Part of a small language model's weights: width 96.
Each number is 200 + 40 x the weight over its row's rms, rounded and kept within 0 to 999. Layers, rows and columns count from 0. The size before them is the row's rms in percent of the matrix's.

# layer 2 MLP up, 384x96, rms 0.181, rows 279-303, columns 0-95
098,184,143,173,217,182,202,142,214,218,176,217,134,209,256,193,182,139,176,191,236,185,118,167,199,160,233,157,211,169,303,252,164,178,244,229,151,259,210,241,191,233,262,175,172,175,181,263,188,178,205,181,200,246,239,177,172,304,187,285,223,145,231,204,219,163,133,217,185,153,209,142,160,275,201,160,205,177,181,236,167,156,184,175,201,236,128,176,233,250,110,239,246,203,197,170,220
108,206,219,273,246,191,248,139,160,192,219,257,180,275,234,184,239,225,186,154,236,122,198,162,209,199,209,178,229,229,258,183,177,234,301,216,280,258,225,124,220,295,191,180,198,213,228,196,189,192,196,164,275,225,157,257,133,269,189,238,208,263,194,262,192,173,122,152,166,249,173,137,202,203,243,176,147,206,204,219,216,205,242,222,185,196,170,212,160,215,210,251,270,188,200,186,190
103,221,252,205,175,189,275,203,195,255,214,203,205,167,185,157,152,256,244,165,275,218,253,175,178,205,212,180,281,273,223,221,138,223,230,239,156,264,191,195,135,205,216,200,234,231,232,210,160,239,182,191,263,222,215,186,124,258,125,257,260,172,174,166,246,228,132,226,253,216,171,186,203,206,214,158,165,193,208,215,233,205,174,202,208,244,148,240,144,185,252,177,194,176,298,155,300
097,230,156,200,221,271,231,187,204,174,193,232,186,139,185,174,159,248,189,159,241,136,284,274,211,212,201,225,200,154,264,234,187,193,204,230,168,211,167,233,282,175,230,207,233,116,156,216,164,174,234,255,248,201,121,196,224,219,185,261,183,175,195,233,221,298,208,230,188,203,189,168,276,182,186,171,263,186,255,119,173,291,156,207,263,175,202,160,210,226,268,186,191,229,245,238,184
105,199,242,169,212,222,232,265,209,202,234,121,258,140,225,164,171,204,247,191,249,185,216,157,219,180,230,202,162,232,140,215,325,124,203,180,217,192,278,229,221,220,227,145,233,194,149,176,236,250,165,145,236,273,183,188,220,156,219,228,287,262,126,157,210,160,216,264,241,165,143,210,230,193,207,181,221,193,193,194,206,240,188,235,127,217,249,179,203,149,196,154,184,194,204,201,282
100,213,228,245,181,183,212,218,209,177,247,264,203,244,152,249,186,221,270,208,177,128,171,240,144,163,159,174,122,141,177,209,213,252,224,250,180,196,220,147,293,259,240,176,206,190,165,219,256,143,180,69,187,203,173,183,269,162,189,249,236,231,228,207,140,134,222,244,168,267,188,191,196,194,156,272,210,224,169,214,215,198,193,198,173,220,127,171,214,190,234,150,249,247,202,235,190
098,187,240,279,252,201,232,96,171,98,231,215,217,215,194,147,206,161,226,162,207,155,261,179,182,182,218,181,231,186,251,126,155,237,176,177,228,254,138,240,193,161,220,171,171,251,265,149,220,294,184,176,242,209,249,238,190,265,168,178,204,158,197,220,222,182,142,206,153,181,187,234,172,191,283,197,207,179,226,259,226,189,185,227,251,179,215,209,242,265,212,165,109,169,227,221,231
097,168,221,171,203,218,273,216,244,201,129,214,150,175,179,204,166,162,228,199,136,255,184,246,151,216,222,175,135,201,298,190,114,180,171,176,121,214,208,197,182,219,216,207,199,233,222,145,150,169,177,196,225,172,172,270,242,166,207,214,181,199,194,254,177,179,228,169,231,150,83,138,181,211,192,220,237,244,184,170,197,218,116,220,215,266,192,137,181,252,318,179,204,179,181,196,157
094,221,261,278,224,259,261,190,177,256,172,181,223,151,224,114,146,153,151,281,199,218,195,145,244,218,195,171,214,291,230,212,240,291,192,185,211,175,244,244,196,172,222,207,237,166,144,169,195,98,256,219,198,202,184,198,139,210,164,188,156,242,213,152,143,203,236,228,269,210,264,203,215,195,147,188,208,218,207,214,266,250,202,195,158,197,217,182,125,161,177,197,199,209,121,202,196
093,148,267,184,219,184,198,90,146,171,148,218,209,228,197,157,185,221,190,147,165,248,258,148,234,210,145,219,197,189,240,190,172,221,189,185,184,193,208,194,183,153,216,211,213,242,201,252,159,193,189,201,157,241,195,177,216,223,149,224,163,176,211,174,180,223,232,297,137,259,217,213,301,175,240,116,207,185,201,184,190,192,233,174,350,215,207,253,197,249,222,250,182,109,175,220,214
100,162,189,173,171,204,142,244,167,263,198,209,200,181,122,248,149,258,186,178,219,166,240,189,169,187,228,194,246,259,203,267,248,168,161,232,210,111,246,212,262,183,197,184,128,189,207,195,166,219,167,242,224,228,240,189,213,193,133,137,210,114,158,151,255,214,119,213,220,146,208,157,192,272,219,276,138,172,192,154,184,167,201,196,122,196,207,204,212,203,86,202,183,179,203,165,197
108,187,158,182,235,196,245,143,197,201,223,209,247,237,178,184,174,201,207,213,185,279,204,143,213,147,275,199,161,199,230,251,249,177,154,247,201,220,218,208,232,256,241,164,236,183,164,167,273,284,155,219,240,205,141,227,269,214,226,247,241,172,190,215,150,184,154,154,181,135,159,157,177,142,214,198,201,161,294,212,211,204,121,227,109,120,122,200,198,231,176,149,232,219,203,234,165
097,242,199,172,211,233,207,174,164,189,151,138,204,91,269,220,185,199,216,205,242,193,187,213,212,275,205,223,72,214,173,182,164,202,159,153,144,144,177,102,201,184,172,162,235,200,246,216,110,212,205,220,163,191,174,209,175,221,188,273,263,212,219,166,148,229,207,191,199,159,243,200,227,237,173,147,162,231,139,212,148,186,151,200,218,243,284,144,228,218,139,211,142,193,166,200,171
099,217,133,238,194,214,181,225,187,258,210,177,146,202,173,192,192,153,191,161,153,222,227,250,132,175,208,193,276,167,295,106,244,218,230,149,199,222,174,263,250,246,262,166,245,238,271,175,181,237,153,196,150,203,253,154,216,186,186,216,211,202,187,198,175,169,253,198,168,115,238,238,197,197,223,144,188,238,161,174,245,115,185,119,120,226,247,216,212,223,172,247,214,222,228,224,244
090,230,183,168,226,290,176,177,202,212,184,246,137,192,132,173,221,226,306,217,186,221,245,245,259,203,195,210,164,248,256,256,239,184,102,223,178,149,244,240,213,206,238,238,178,179,187,257,194,180,212,236,131,193,208,281,194,147,280,229,203,168,242,278,143,233,185,242,263,144,178,195,206,171,205,216,210,124,207,166,182,210,170,152,199,191,278,161,194,184,207,184,222,263,247,194,201
109,221,176,297,139,173,209,191,162,223,217,183,175,189,195,178,248,118,220,175,214,261,220,169,166,194,184,202,275,228,220,182,190,186,147,250,225,246,128,207,176,253,156,180,180,157,174,167,170,232,195,165,228,196,211,257,153,159,217,180,230,136,297,185,168,174,176,229,233,304,240,197,207,196,212,235,174,114,187,281,233,179,171,205,209,216,243,219,188,232,221,200,249,196,241,181,332
097,121,255,193,170,168,200,243,150,159,195,173,177,232,190,263,128,264,241,206,237,252,226,247,217,190,232,193,173,200,167,275,169,266,178,187,138,210,215,247,257,197,205,253,178,197,238,209,152,77,203,193,219,248,150,170,180,205,206,150,237,204,190,203,217,153,189,258,224,230,275,231,146,188,252,203,169,227,221,152,226,158,256,298,233,218,180,251,195,214,225,133,204,230,139,181,174
101,195,172,224,257,122,265,240,211,146,181,193,229,233,129,199,212,223,187,143,223,189,148,191,295,134,199,281,287,239,240,258,155,284,200,155,190,144,216,223,197,206,204,123,194,177,199,194,247,228,177,208,252,232,191,245,179,172,186,253,200,181,177,189,122,208,170,246,253,212,208,154,199,258,194,241,177,147,228,179,189,224,208,253,119,208,197,150,142,207,224,214,178,187,193,229,119
089,135,187,216,216,187,161,186,183,202,185,190,250,235,151,129,139,205,234,170,156,175,145,212,152,173,151,237,186,196,164,291,151,197,167,191,209,155,218,243,265,190,273,211,180,212,171,235,219,168,200,262,170,165,178,170,238,251,153,200,161,168,214,191,231,148,237,176,146,130,206,229,208,211,259,200,255,183,202,145,217,269,212,232,198,158,206,282,304,201,294,157,237,202,255,261,186
100,204,236,240,197,234,278,273,202,200,223,226,240,155,192,224,185,165,176,270,131,145,154,243,179,249,177,203,174,245,190,157,106,219,287,197,240,201,176,134,204,204,194,187,262,226,213,169,112,198,186,186,275,138,211,141,190,196,259,215,184,250,203,142,139,261,230,159,189,215,240,243,194,168,268,114,180,207,224,218,222,161,191,185,202,176,218,149,156,138,167,213,199,193,223,136,203
096,171,172,209,217,188,226,191,237,117,186,216,178,221,281,217,213,270,191,187,210,268,175,185,229,170,238,249,254,197,198,179,138,246,209,224,195,202,213,148,180,244,184,96,133,202,206,205,176,246,247,162,186,179,174,170,175,153,237,197,187,95,212,148,158,189,200,181,253,212,269,278,153,183,194,255,149,271,161,255,222,171,232,156,195,264,229,184,210,200,113,249,232,139,215,214,239
104,162,156,188,191,194,199,239,173,156,200,218,180,154,187,221,199,173,157,267,180,169,219,266,206,169,180,143,260,199,180,171,218,116,116,178,241,158,211,164,227,187,219,115,270,160,189,223,182,201,187,183,252,218,254,216,153,211,225,215,228,253,202,163,115,154,224,188,234,190,259,263,225,251,172,166,168,286,265,196,263,155,206,205,140,201,276,153,234,173,206,190,146,230,128,174,142
093,122,233,148,213,265,245,184,144,248,206,162,186,186,214,150,183,167,158,225,231,175,182,143,147,159,165,144,217,233,267,246,152,242,253,180,131,160,227,216,189,195,148,220,218,186,171,235,219,237,207,196,244,256,200,206,216,235,226,222,248,269,148,188,236,197,153,213,180,217,286,272,169,164,176,159,173,185,201,169,179,126,280,181,172,184,203,171,220,125,147,152,154,229,240,253,128
101,188,140,201,175,246,219,170,199,191,195,224,144,185,144,217,185,205,249,191,241,166,177,202,172,194,132,181,218,152,135,176,197,191,194,163,211,191,220,233,244,171,186,247,261,207,174,198,252,44,175,245,193,242,281,183,251,153,272,76,215,169,181,196,246,209,202,236,180,156,217,288,213,180,165,182,222,185,212,211,151,151,180,275,207,227,217,225,177,215,183,205,150,139,263,196,216
104,165,169,192,121,253,240,153,173,174,212,158,260,201,144,194,132,165,207,266,186,146,200,195,255,190,295,174,187,259,233,208,221,220,207,260,238,209,254,217,221,167,247,133,224,230,186,152,215,159,248,282,214,153,197,219,197,165,222,173,259,195,205,179,194,188,193,137,188,190,233,218,168,155,198,184,160,209,234,250,121,175,241,240,207,274,156,212,228,217,252,147,191,234,249,94,151
# layer 2 MLP down (transposed), 384x96, rms 0.0402, rows 279-302, columns 0-95
100,233,237,140,229,152,171,148,141,183,197,165,220,154,135,241,162,180,197,196,237,183,232,203,167,195,211,155,160,173,219,159,193,186,192,149,175,110,177,201,162,211,263,268,226,287,197,173,195,210,256,197,216,113,139,153,165,205,244,183,169,284,134,191,232,181,256,215,229,184,120,148,181,260,216,241,180,216,216,204,201,190,183,72,218,213,162,258,263,215,208,216,169,210,209,230,226
100,212,241,264,173,221,182,157,202,192,240,220,238,239,228,227,297,203,178,228,190,174,187,111,225,266,187,231,255,193,283,176,226,158,237,198,151,179,240,208,175,202,178,205,286,165,208,210,168,225,229,95,232,213,193,146,245,181,216,249,246,181,239,226,189,209,122,251,173,269,189,185,168,215,214,188,207,181,248,200,225,193,234,321,185,208,201,230,213,210,173,266,275,168,263,200,142
095,186,206,173,210,213,216,223,205,172,119,163,204,241,209,210,233,192,205,176,180,270,168,260,151,174,151,183,153,173,184,166,213,245,185,244,252,212,241,173,144,278,195,258,144,229,250,236,260,217,281,184,186,169,237,109,269,132,221,223,135,125,194,228,198,194,207,202,137,251,163,148,202,212,187,161,212,218,186,209,192,186,198,142,233,158,244,268,248,217,147,180,157,181,99,168,229
103,185,236,109,181,249,211,218,144,250,183,232,172,245,229,226,231,210,271,196,179,231,132,192,190,178,181,140,218,206,132,125,201,270,268,182,204,171,227,202,197,192,181,207,163,206,235,230,211,181,165,72,151,186,242,212,123,193,166,236,253,191,186,233,189,222,232,145,195,230,188,135,203,262,197,215,191,171,132,210,193,216,233,214,147,165,173,166,188,147,175,146,177,154,197,81,233
100,249,211,225,199,262,227,202,246,156,158,146,211,140,243,237,268,107,230,208,202,183,228,151,143,198,265,169,118,181,180,232,213,212,247,289,243,174,150,234,182,161,296,207,215,218,178,178,178,187,177,173,197,198,168,205,211,242,214,238,257,138,115,268,211,177,283,203,200,229,173,170,267,180,226,204,175,253,191,208,155,183,122,195,154,227,162,220,153,251,197,178,195,203,217,198,252
098,214,262,260,176,152,236,153,229,259,179,243,268,155,165,196,222,226,156,196,209,194,205,163,164,191,188,215,250,157,186,161,153,175,183,143,276,224,204,285,207,211,190,186,220,258,229,219,182,232,192,337,226,236,204,285,180,213,185,190,147,153,198,150,179,122,148,182,198,154,208,212,219,232,87,215,159,215,173,184,143,219,194,253,186,185,132,203,157,220,171,206,226,203,131,196,183
098,240,193,182,243,139,208,154,155,219,149,239,225,179,163,201,169,130,235,296,136,216,193,152,197,194,174,281,211,176,129,201,198,204,175,197,222,178,201,235,172,187,222,164,236,261,165,222,166,185,196,270,108,129,118,181,171,221,157,285,226,224,234,212,240,165,240,262,239,238,137,175,236,212,232,163,164,225,203,173,217,211,210,217,216,164,232,173,283,175,223,180,254,195,126,209,142
097,206,165,188,194,156,156,190,232,176,221,202,230,212,160,263,219,184,232,196,232,211,232,143,222,279,144,221,229,221,252,166,181,217,189,221,193,192,211,239,255,184,197,234,273,147,242,270,302,212,173,206,128,160,163,265,119,225,198,212,220,183,197,266,224,171,202,212,229,238,304,166,192,158,183,230,175,218,142,290,199,181,251,202,179,232,247,207,216,156,136,176,114,219,235,221,265
093,203,173,239,203,133,155,199,250,152,174,214,187,206,197,290,235,198,274,170,190,197,164,179,153,195,177,222,224,122,179,198,128,96,203,225,188,221,176,209,207,230,185,187,205,220,164,176,178,302,116,211,186,180,171,252,301,155,307,152,185,179,156,193,218,206,232,241,144,180,139,243,142,203,221,207,236,224,187,243,153,166,176,178,174,241,196,224,242,240,231,175,207,221,265,194,162
099,217,172,210,193,240,204,167,203,202,270,139,161,216,205,214,208,127,188,201,190,255,204,198,219,221,224,296,193,216,191,243,293,153,239,301,207,275,208,193,206,186,244,128,258,187,145,156,203,287,240,165,184,207,198,280,190,195,234,165,199,203,226,208,181,235,254,250,124,177,236,250,238,240,262,181,211,187,242,214,253,200,208,138,251,213,150,144,170,192,188,166,243,150,157,205,148
100,214,218,238,123,151,172,282,200,190,171,257,172,229,251,188,219,113,200,240,190,223,220,233,284,225,224,179,196,218,169,206,254,148,263,242,189,253,204,234,264,238,150,184,211,250,240,226,180,271,230,199,231,165,235,207,120,236,271,240,272,221,202,209,119,197,217,192,233,250,223,150,140,186,212,209,204,166,243,253,177,187,232,134,250,178,244,158,175,267,161,244,216,172,190,234,187
102,184,193,204,212,155,191,309,170,230,164,144,276,243,155,167,184,176,251,159,189,174,188,184,162,186,178,182,206,227,184,248,248,172,154,211,216,226,253,332,124,287,222,151,209,178,210,154,181,235,225,214,223,216,102,242,211,194,177,179,320,186,196,209,211,169,199,232,190,221,238,148,157,189,167,173,163,243,196,247,192,157,278,239,188,214,194,224,243,220,186,220,199,209,224,262,182
093,163,245,203,110,149,212,165,151,231,197,200,260,191,215,214,227,144,185,144,144,156,126,218,193,167,192,200,283,146,130,178,182,150,179,180,193,264,212,247,177,216,200,169,181,204,139,186,208,176,166,210,180,201,231,199,203,187,195,160,202,258,169,229,210,168,171,194,171,234,256,246,114,258,160,255,191,239,241,153,228,173,238,142,129,264,150,228,165,173,158,121,252,192,290,192,203
101,96,255,180,215,214,163,173,189,251,196,201,268,134,221,185,261,184,212,195,288,148,208,233,252,194,185,207,183,203,212,204,174,207,162,263,217,199,191,221,194,178,171,160,191,161,236,205,202,212,205,201,218,168,170,177,287,184,177,225,184,261,216,253,160,125,180,153,254,231,240,199,250,309,170,195,246,151,203,222,137,138,159,172,226,237,149,195,229,284,145,285,206,239,258,202,209
094,206,285,199,219,197,240,210,170,173,194,176,224,208,242,215,201,179,145,164,203,241,168,185,144,165,229,224,224,201,212,175,270,177,201,235,170,252,169,188,273,156,170,119,213,129,172,148,195,185,195,176,136,176,229,299,215,176,160,230,276,243,153,220,280,185,215,233,207,193,211,173,204,202,227,158,240,189,175,173,125,166,144,245,142,142,134,229,271,198,98,157,193,186,168,172,250
106,195,197,114,227,202,238,148,160,247,191,199,201,174,158,182,222,231,186,213,192,207,235,294,224,164,166,157,220,210,216,218,231,259,232,185,182,207,194,170,202,148,171,164,222,194,242,181,162,238,240,194,275,209,151,99,228,276,165,252,211,179,218,177,258,201,170,253,173,170,163,192,144,214,180,312,204,194,187,203,220,271,148,272,158,184,183,141,273,181,191,263,191,211,185,222,96
097,112,182,227,271,253,190,161,202,178,228,197,180,253,153,194,204,284,205,199,184,294,141,241,208,185,178,157,173,177,231,205,193,137,247,222,111,171,237,188,282,239,228,196,249,224,187,267,119,205,265,122,239,174,223,157,210,186,260,167,222,192,161,152,141,262,218,215,199,138,209,210,188,262,205,183,201,169,221,241,204,199,275,213,193,204,147,197,234,258,173,232,207,205,256,196,219
106,259,158,190,214,236,161,112,160,237,156,181,164,162,190,247,244,297,230,137,219,219,183,213,183,208,211,272,201,241,129,190,192,196,186,126,178,170,198,162,229,246,232,240,277,176,246,198,227,259,261,173,196,198,219,250,218,171,191,201,177,248,163,211,255,210,221,201,233,218,181,200,217,148,199,276,157,251,237,137,215,216,110,201,278,181,198,203,165,186,223,190,218,255,215,293,265
100,238,232,292,184,250,135,190,218,183,233,188,171,167,314,152,203,226,251,247,213,208,290,198,260,230,159,221,187,225,201,267,196,169,232,162,222,195,134,175,182,189,238,194,231,189,214,166,202,226,232,174,193,199,225,232,154,257,221,200,162,163,152,180,211,264,209,263,256,178,171,197,143,165,136,199,202,103,206,185,261,270,134,209,164,225,203,163,217,283,171,130,175,205,201,213,171
096,204,184,86,206,121,177,167,229,171,198,186,136,242,178,231,222,191,181,137,246,149,177,218,181,216,230,189,153,136,146,232,259,244,170,236,227,136,216,180,250,240,194,190,171,175,217,223,252,242,262,204,217,153,227,188,215,174,126,151,205,143,126,251,277,138,201,232,216,161,140,225,179,207,253,148,270,216,215,239,241,242,215,205,247,246,202,220,220,193,299,203,207,184,182,209,177
095,186,205,176,236,199,159,177,273,188,245,247,217,233,268,125,247,168,191,216,172,124,163,169,158,149,250,251,167,180,219,169,224,200,194,276,245,202,141,186,271,241,224,161,176,192,143,228,242,215,181,193,215,225,197,203,243,203,167,243,221,233,248,185,159,154,223,183,328,256,243,223,222,166,174,179,228,208,121,122,157,160,160,213,229,184,149,225,167,203,225,247,122,146,186,207,187
101,186,243,174,228,267,218,216,171,207,208,242,230,233,199,109,134,280,202,153,219,217,168,246,276,184,219,155,153,208,163,180,192,220,153,162,117,172,223,204,186,168,236,238,176,239,218,209,214,175,168,220,217,180,272,243,267,281,170,184,177,172,190,226,163,204,202,139,241,202,222,173,214,198,243,240,150,235,120,207,278,245,189,102,223,163,214,184,239,235,282,203,235,154,199,203,128
101,158,160,285,129,156,250,157,239,193,215,154,223,175,168,172,167,211,224,167,195,157,199,203,221,184,179,152,161,235,315,182,153,129,197,139,250,180,208,182,214,236,176,209,199,188,183,272,182,275,160,161,236,191,241,186,263,276,224,197,190,171,177,233,207,196,185,167,184,195,263,230,237,232,185,294,224,268,204,221,209,182,173,193,204,230,204,251,189,89,243,213,120,213,221,157,238
092,151,233,269,113,152,120,261,224,234,159,108,220,212,227,163,214,285,181,166,215,246,169,140,208,250,215,213,189,246,236,186,187,233,191,208,175,195,217,156,220,183,97,134,141,213,210,200,166,223,196,156,209,143,207,183,139,232,165,186,206,189,249,174,183,176,181,99,197,177,150,197,183,177,227,161,200,175,125,201,202,221,211,172,217,207,131,146,241,215,222,174,223,210,110,167,247
# layer 2 MLP gate, 384x96, rms 0.179, rows 280-303, columns 0-95
096,201,229,175,247,244,271,169,139,201,215,212,159,279,241,150,180,229,235,204,258,193,174,210,224,205,254,211,249,200,282,184,212,225,235,207,270,255,232,149,185,196,171,154,201,230,261,130,174,194,255,274,287,221,159,217,172,255,197,267,201,248,133,273,221,266,209,170,180,172,244,159,172,199,244,154,195,196,177,195,160,222,241,237,266,202,182,189,182,182,183,264,227,194,134,201,263
096,174,167,188,214,237,139,181,182,156,170,204,169,271,225,238,194,212,221,202,213,239,246,149,170,191,171,257,184,251,151,193,148,123,146,244,220,211,147,128,111,160,226,262,128,145,176,251,281,173,208,192,140,257,221,204,187,212,207,166,227,140,207,230,224,140,255,186,211,201,169,226,239,211,149,191,209,202,145,293,185,194,251,178,122,138,205,161,199,225,181,180,205,177,177,185,276
105,188,223,269,109,234,131,173,193,214,194,217,193,205,187,172,197,195,88,224,99,228,186,140,225,263,243,222,188,176,156,210,180,222,241,206,249,207,245,214,166,202,170,197,250,229,262,186,139,200,179,275,168,156,166,184,206,225,179,190,54,223,159,220,203,178,182,235,230,176,231,203,224,191,266,179,288,209,208,222,173,249,209,137,194,172,203,163,198,196,133,248,194,188,229,234,161
096,177,247,239,192,135,239,210,227,199,221,202,193,189,184,146,235,229,131,142,119,212,217,204,204,187,210,183,182,196,282,214,204,183,239,234,203,246,236,105,217,199,222,283,191,156,287,176,185,252,268,211,213,160,221,233,146,229,191,180,202,150,151,244,126,191,156,145,152,245,280,233,194,167,205,250,128,195,192,202,195,161,171,290,228,195,153,203,153,236,152,256,205,156,246,181,181
102,251,218,261,193,313,182,173,236,167,210,182,211,205,235,209,182,216,211,215,166,282,152,206,138,263,276,195,202,194,264,177,214,154,119,202,203,155,186,189,258,183,178,166,240,146,212,230,231,184,173,154,234,161,222,148,252,194,232,148,156,161,221,287,250,242,202,222,155,242,167,116,235,165,185,182,201,213,135,184,167,172,132,198,252,218,145,174,192,196,177,149,223,227,270,217,155
101,226,186,128,238,181,238,215,168,150,236,218,136,174,191,226,301,187,175,148,246,172,205,260,241,187,216,166,208,183,158,222,241,172,211,200,237,267,234,192,197,144,189,166,119,186,137,161,214,233,97,140,237,227,236,195,189,189,180,217,217,137,216,189,291,163,160,212,195,211,252,217,206,242,205,184,157,147,91,196,226,138,286,144,204,208,195,163,166,201,169,158,217,193,192,151,209
098,233,204,184,217,131,276,190,245,157,156,168,252,305,181,135,279,262,129,238,219,173,204,176,190,265,239,206,222,220,206,267,240,216,244,169,244,194,221,240,178,142,177,202,232,232,246,164,165,260,205,134,98,138,155,234,158,219,200,218,224,133,154,197,186,189,171,199,178,238,213,203,206,135,207,181,180,150,246,179,180,203,201,181,159,151,201,224,196,160,148,219,172,127,167,218,176
096,133,102,165,271,210,191,169,221,144,210,146,186,203,221,203,234,208,216,240,140,200,157,213,184,153,184,286,210,208,220,157,118,194,170,202,164,164,135,186,191,218,236,202,239,175,232,221,174,148,187,267,223,107,208,210,187,144,187,203,267,253,175,169,206,188,171,192,207,206,251,188,167,184,213,216,151,219,169,267,318,169,109,229,160,187,204,221,223,186,225,201,135,277,212,182,153
099,198,124,146,245,193,232,217,126,169,211,261,183,137,239,199,226,283,170,198,190,254,207,209,182,205,250,244,162,182,188,199,167,206,204,225,258,199,180,165,108,188,141,232,215,220,171,217,152,242,108,197,252,191,223,111,171,202,196,200,171,212,215,145,202,210,171,242,221,238,212,248,191,143,242,128,276,183,241,260,188,225,254,149,245,240,228,171,187,195,219,256,159,149,183,279,157
104,127,197,175,266,278,191,199,185,175,233,152,257,201,116,234,202,264,196,191,232,168,231,180,114,164,228,163,176,240,208,250,197,242,137,171,211,112,208,248,182,191,158,190,152,141,200,176,236,159,157,247,225,236,216,223,197,184,155,159,199,203,176,191,282,142,161,199,136,127,205,177,181,243,200,202,134,194,197,103,194,149,161,178,168,179,199,231,258,208,122,161,157,216,215,210,226
092,174,224,227,198,262,174,148,161,157,258,226,230,211,214,177,213,166,176,253,174,240,181,181,213,199,192,117,287,233,259,261,269,198,196,223,189,225,222,185,249,214,154,186,192,185,248,199,215,221,234,242,171,190,151,191,255,269,228,214,191,150,205,268,98,206,212,203,139,103,168,211,190,158,222,230,190,178,238,155,155,188,106,151,193,186,151,184,165,191,133,222,262,279,193,160,176
096,173,267,180,167,209,269,184,122,162,126,195,172,180,207,231,114,238,229,197,230,194,181,193,207,205,207,239,207,234,136,153,124,190,142,237,211,219,229,162,218,129,142,215,194,249,308,222,199,222,187,262,177,159,185,230,141,182,178,268,256,178,182,192,225,197,197,211,135,228,302,209,243,228,231,198,204,224,207,226,112,231,184,233,188,209,255,184,263,172,176,139,180,183,146,223,173
104,186,115,227,220,163,167,193,273,185,256,147,151,185,196,248,256,258,88,253,176,128,244,258,210,213,227,165,194,163,203,178,191,240,229,216,229,253,199,217,187,246,264,209,203,224,237,240,150,178,276,208,125,170,221,171,193,192,120,219,222,176,140,229,126,158,230,179,234,203,210,147,195,193,173,213,211,185,183,189,128,222,107,172,190,184,213,159,219,158,206,200,238,193,218,226,282
093,180,266,258,209,197,228,173,122,231,224,182,207,224,265,168,219,223,107,242,95,155,217,189,215,220,209,254,214,207,213,262,185,212,195,154,197,258,176,172,185,224,164,215,187,201,125,263,243,203,136,246,205,221,206,204,201,306,192,158,154,161,227,181,193,177,204,202,174,248,164,149,295,243,162,181,266,240,226,207,224,184,229,192,153,233,164,192,203,136,234,279,176,247,225,259,197
101,195,279,139,202,227,226,238,215,200,180,178,135,157,166,182,198,215,251,218,221,172,165,232,192,234,175,173,213,217,172,204,145,162,148,200,259,181,260,229,245,190,195,168,163,194,216,103,293,117,213,180,141,171,184,205,301,298,218,247,184,177,211,164,253,267,203,213,127,180,188,198,163,174,191,188,241,217,218,210,140,196,190,228,213,133,162,120,201,141,202,223,199,183,117,194,199
098,251,249,234,192,156,122,172,127,231,187,284,158,179,251,165,144,244,199,204,208,217,242,235,223,267,199,173,168,228,189,220,122,259,219,229,134,203,173,280,166,208,157,178,150,167,207,236,206,163,238,209,179,272,181,159,112,227,206,178,203,161,270,201,234,154,229,194,145,244,231,258,162,160,187,173,148,192,234,209,211,169,249,244,223,210,261,212,160,179,236,158,223,231,133,174,148
104,149,232,176,145,122,217,190,172,244,187,197,134,137,204,217,227,145,133,218,126,210,180,133,218,246,160,214,236,151,146,211,223,235,235,207,238,280,214,169,223,203,227,198,111,179,173,133,146,180,140,181,202,188,113,184,249,280,183,168,189,188,255,197,181,151,168,195,128,164,231,176,215,195,208,198,235,126,165,254,136,174,229,186,243,247,200,195,220,245,196,211,223,127,204,166,214
111,171,177,186,242,122,228,174,206,184,152,231,96,207,116,237,190,195,147,160,163,139,186,177,211,156,240,166,202,183,186,156,205,211,148,240,246,224,244,178,225,159,172,267,166,248,193,255,220,192,146,236,196,203,180,178,221,165,183,207,217,173,203,256,177,145,267,138,108,195,225,237,177,224,238,217,220,290,202,262,141,215,241,208,208,189,118,221,146,147,189,243,219,150,128,213,202
097,207,207,188,232,194,225,192,154,172,169,282,241,131,145,207,268,232,214,211,171,116,235,131,214,187,162,291,156,173,195,231,82,249,189,224,223,236,179,192,242,212,154,206,253,153,200,153,235,225,104,203,227,213,173,242,199,197,181,215,146,138,218,194,173,191,181,200,247,198,240,166,258,174,240,232,275,200,161,200,181,230,104,198,195,245,186,181,169,166,283,208,181,216,231,155,195
099,194,252,253,174,140,170,183,160,209,211,270,184,239,168,241,194,174,199,194,202,162,214,241,219,209,178,183,156,216,154,186,283,196,306,175,236,271,172,197,224,139,212,308,217,206,109,216,284,242,138,188,247,258,190,188,235,198,212,221,159,255,142,244,197,135,122,188,211,200,200,171,280,212,212,206,250,173,169,231,159,193,151,238,178,153,179,179,217,202,227,173,208,188,238,195,265
103,166,202,262,123,184,248,190,261,114,211,239,182,199,226,206,214,148,247,155,189,191,217,244,208,181,263,164,193,160,208,210,217,220,139,218,233,206,201,176,230,132,263,176,222,197,184,261,154,245,207,187,204,235,259,227,169,219,280,231,231,206,244,189,196,118,203,238,237,137,294,218,152,179,85,199,171,162,226,196,155,259,176,210,190,166,218,148,130,253,206,235,264,217,216,224,224
095,197,128,261,136,196,321,168,261,156,207,183,169,132,238,199,212,199,260,220,183,210,240,178,227,109,217,187,185,206,268,100,242,166,177,221,150,239,225,188,273,184,222,233,249,163,235,267,254,249,144,214,160,209,226,208,254,186,221,243,207,216,210,208,229,152,237,177,158,172,209,228,190,271,191,227,198,222,158,160,222,180,156,201,274,214,185,226,189,162,236,172,205,208,256,142,229
095,210,205,265,179,203,197,182,228,182,273,240,211,177,237,177,236,189,123,199,165,171,136,221,102,230,231,181,175,195,245,225,150,177,146,204,241,183,160,181,162,178,210,224,196,135,173,241,222,263,202,161,221,207,149,90,156,190,193,285,273,192,149,276,182,203,205,153,148,178,262,172,240,212,268,203,179,310,233,213,203,211,239,206,212,184,248,227,289,179,197,193,209,202,228,206,177
102,131,124,222,152,157,214,222,238,196,228,148,200,244,226,161,187,133,213,202,176,160,144,251,270,194,150,140,213,186,192,172,281,150,130,235,175,196,170,204,211,228,204,194,206,223,153,264,218,170,232,137,181,248,211,164,148,171,244,228,188,239,198,135,242,217,233,191,165,253,211,265,124,168,202,190,202,121,242,234,137,232,260,235,234,183,154,216,240,195,255,215,142,190,135,148,180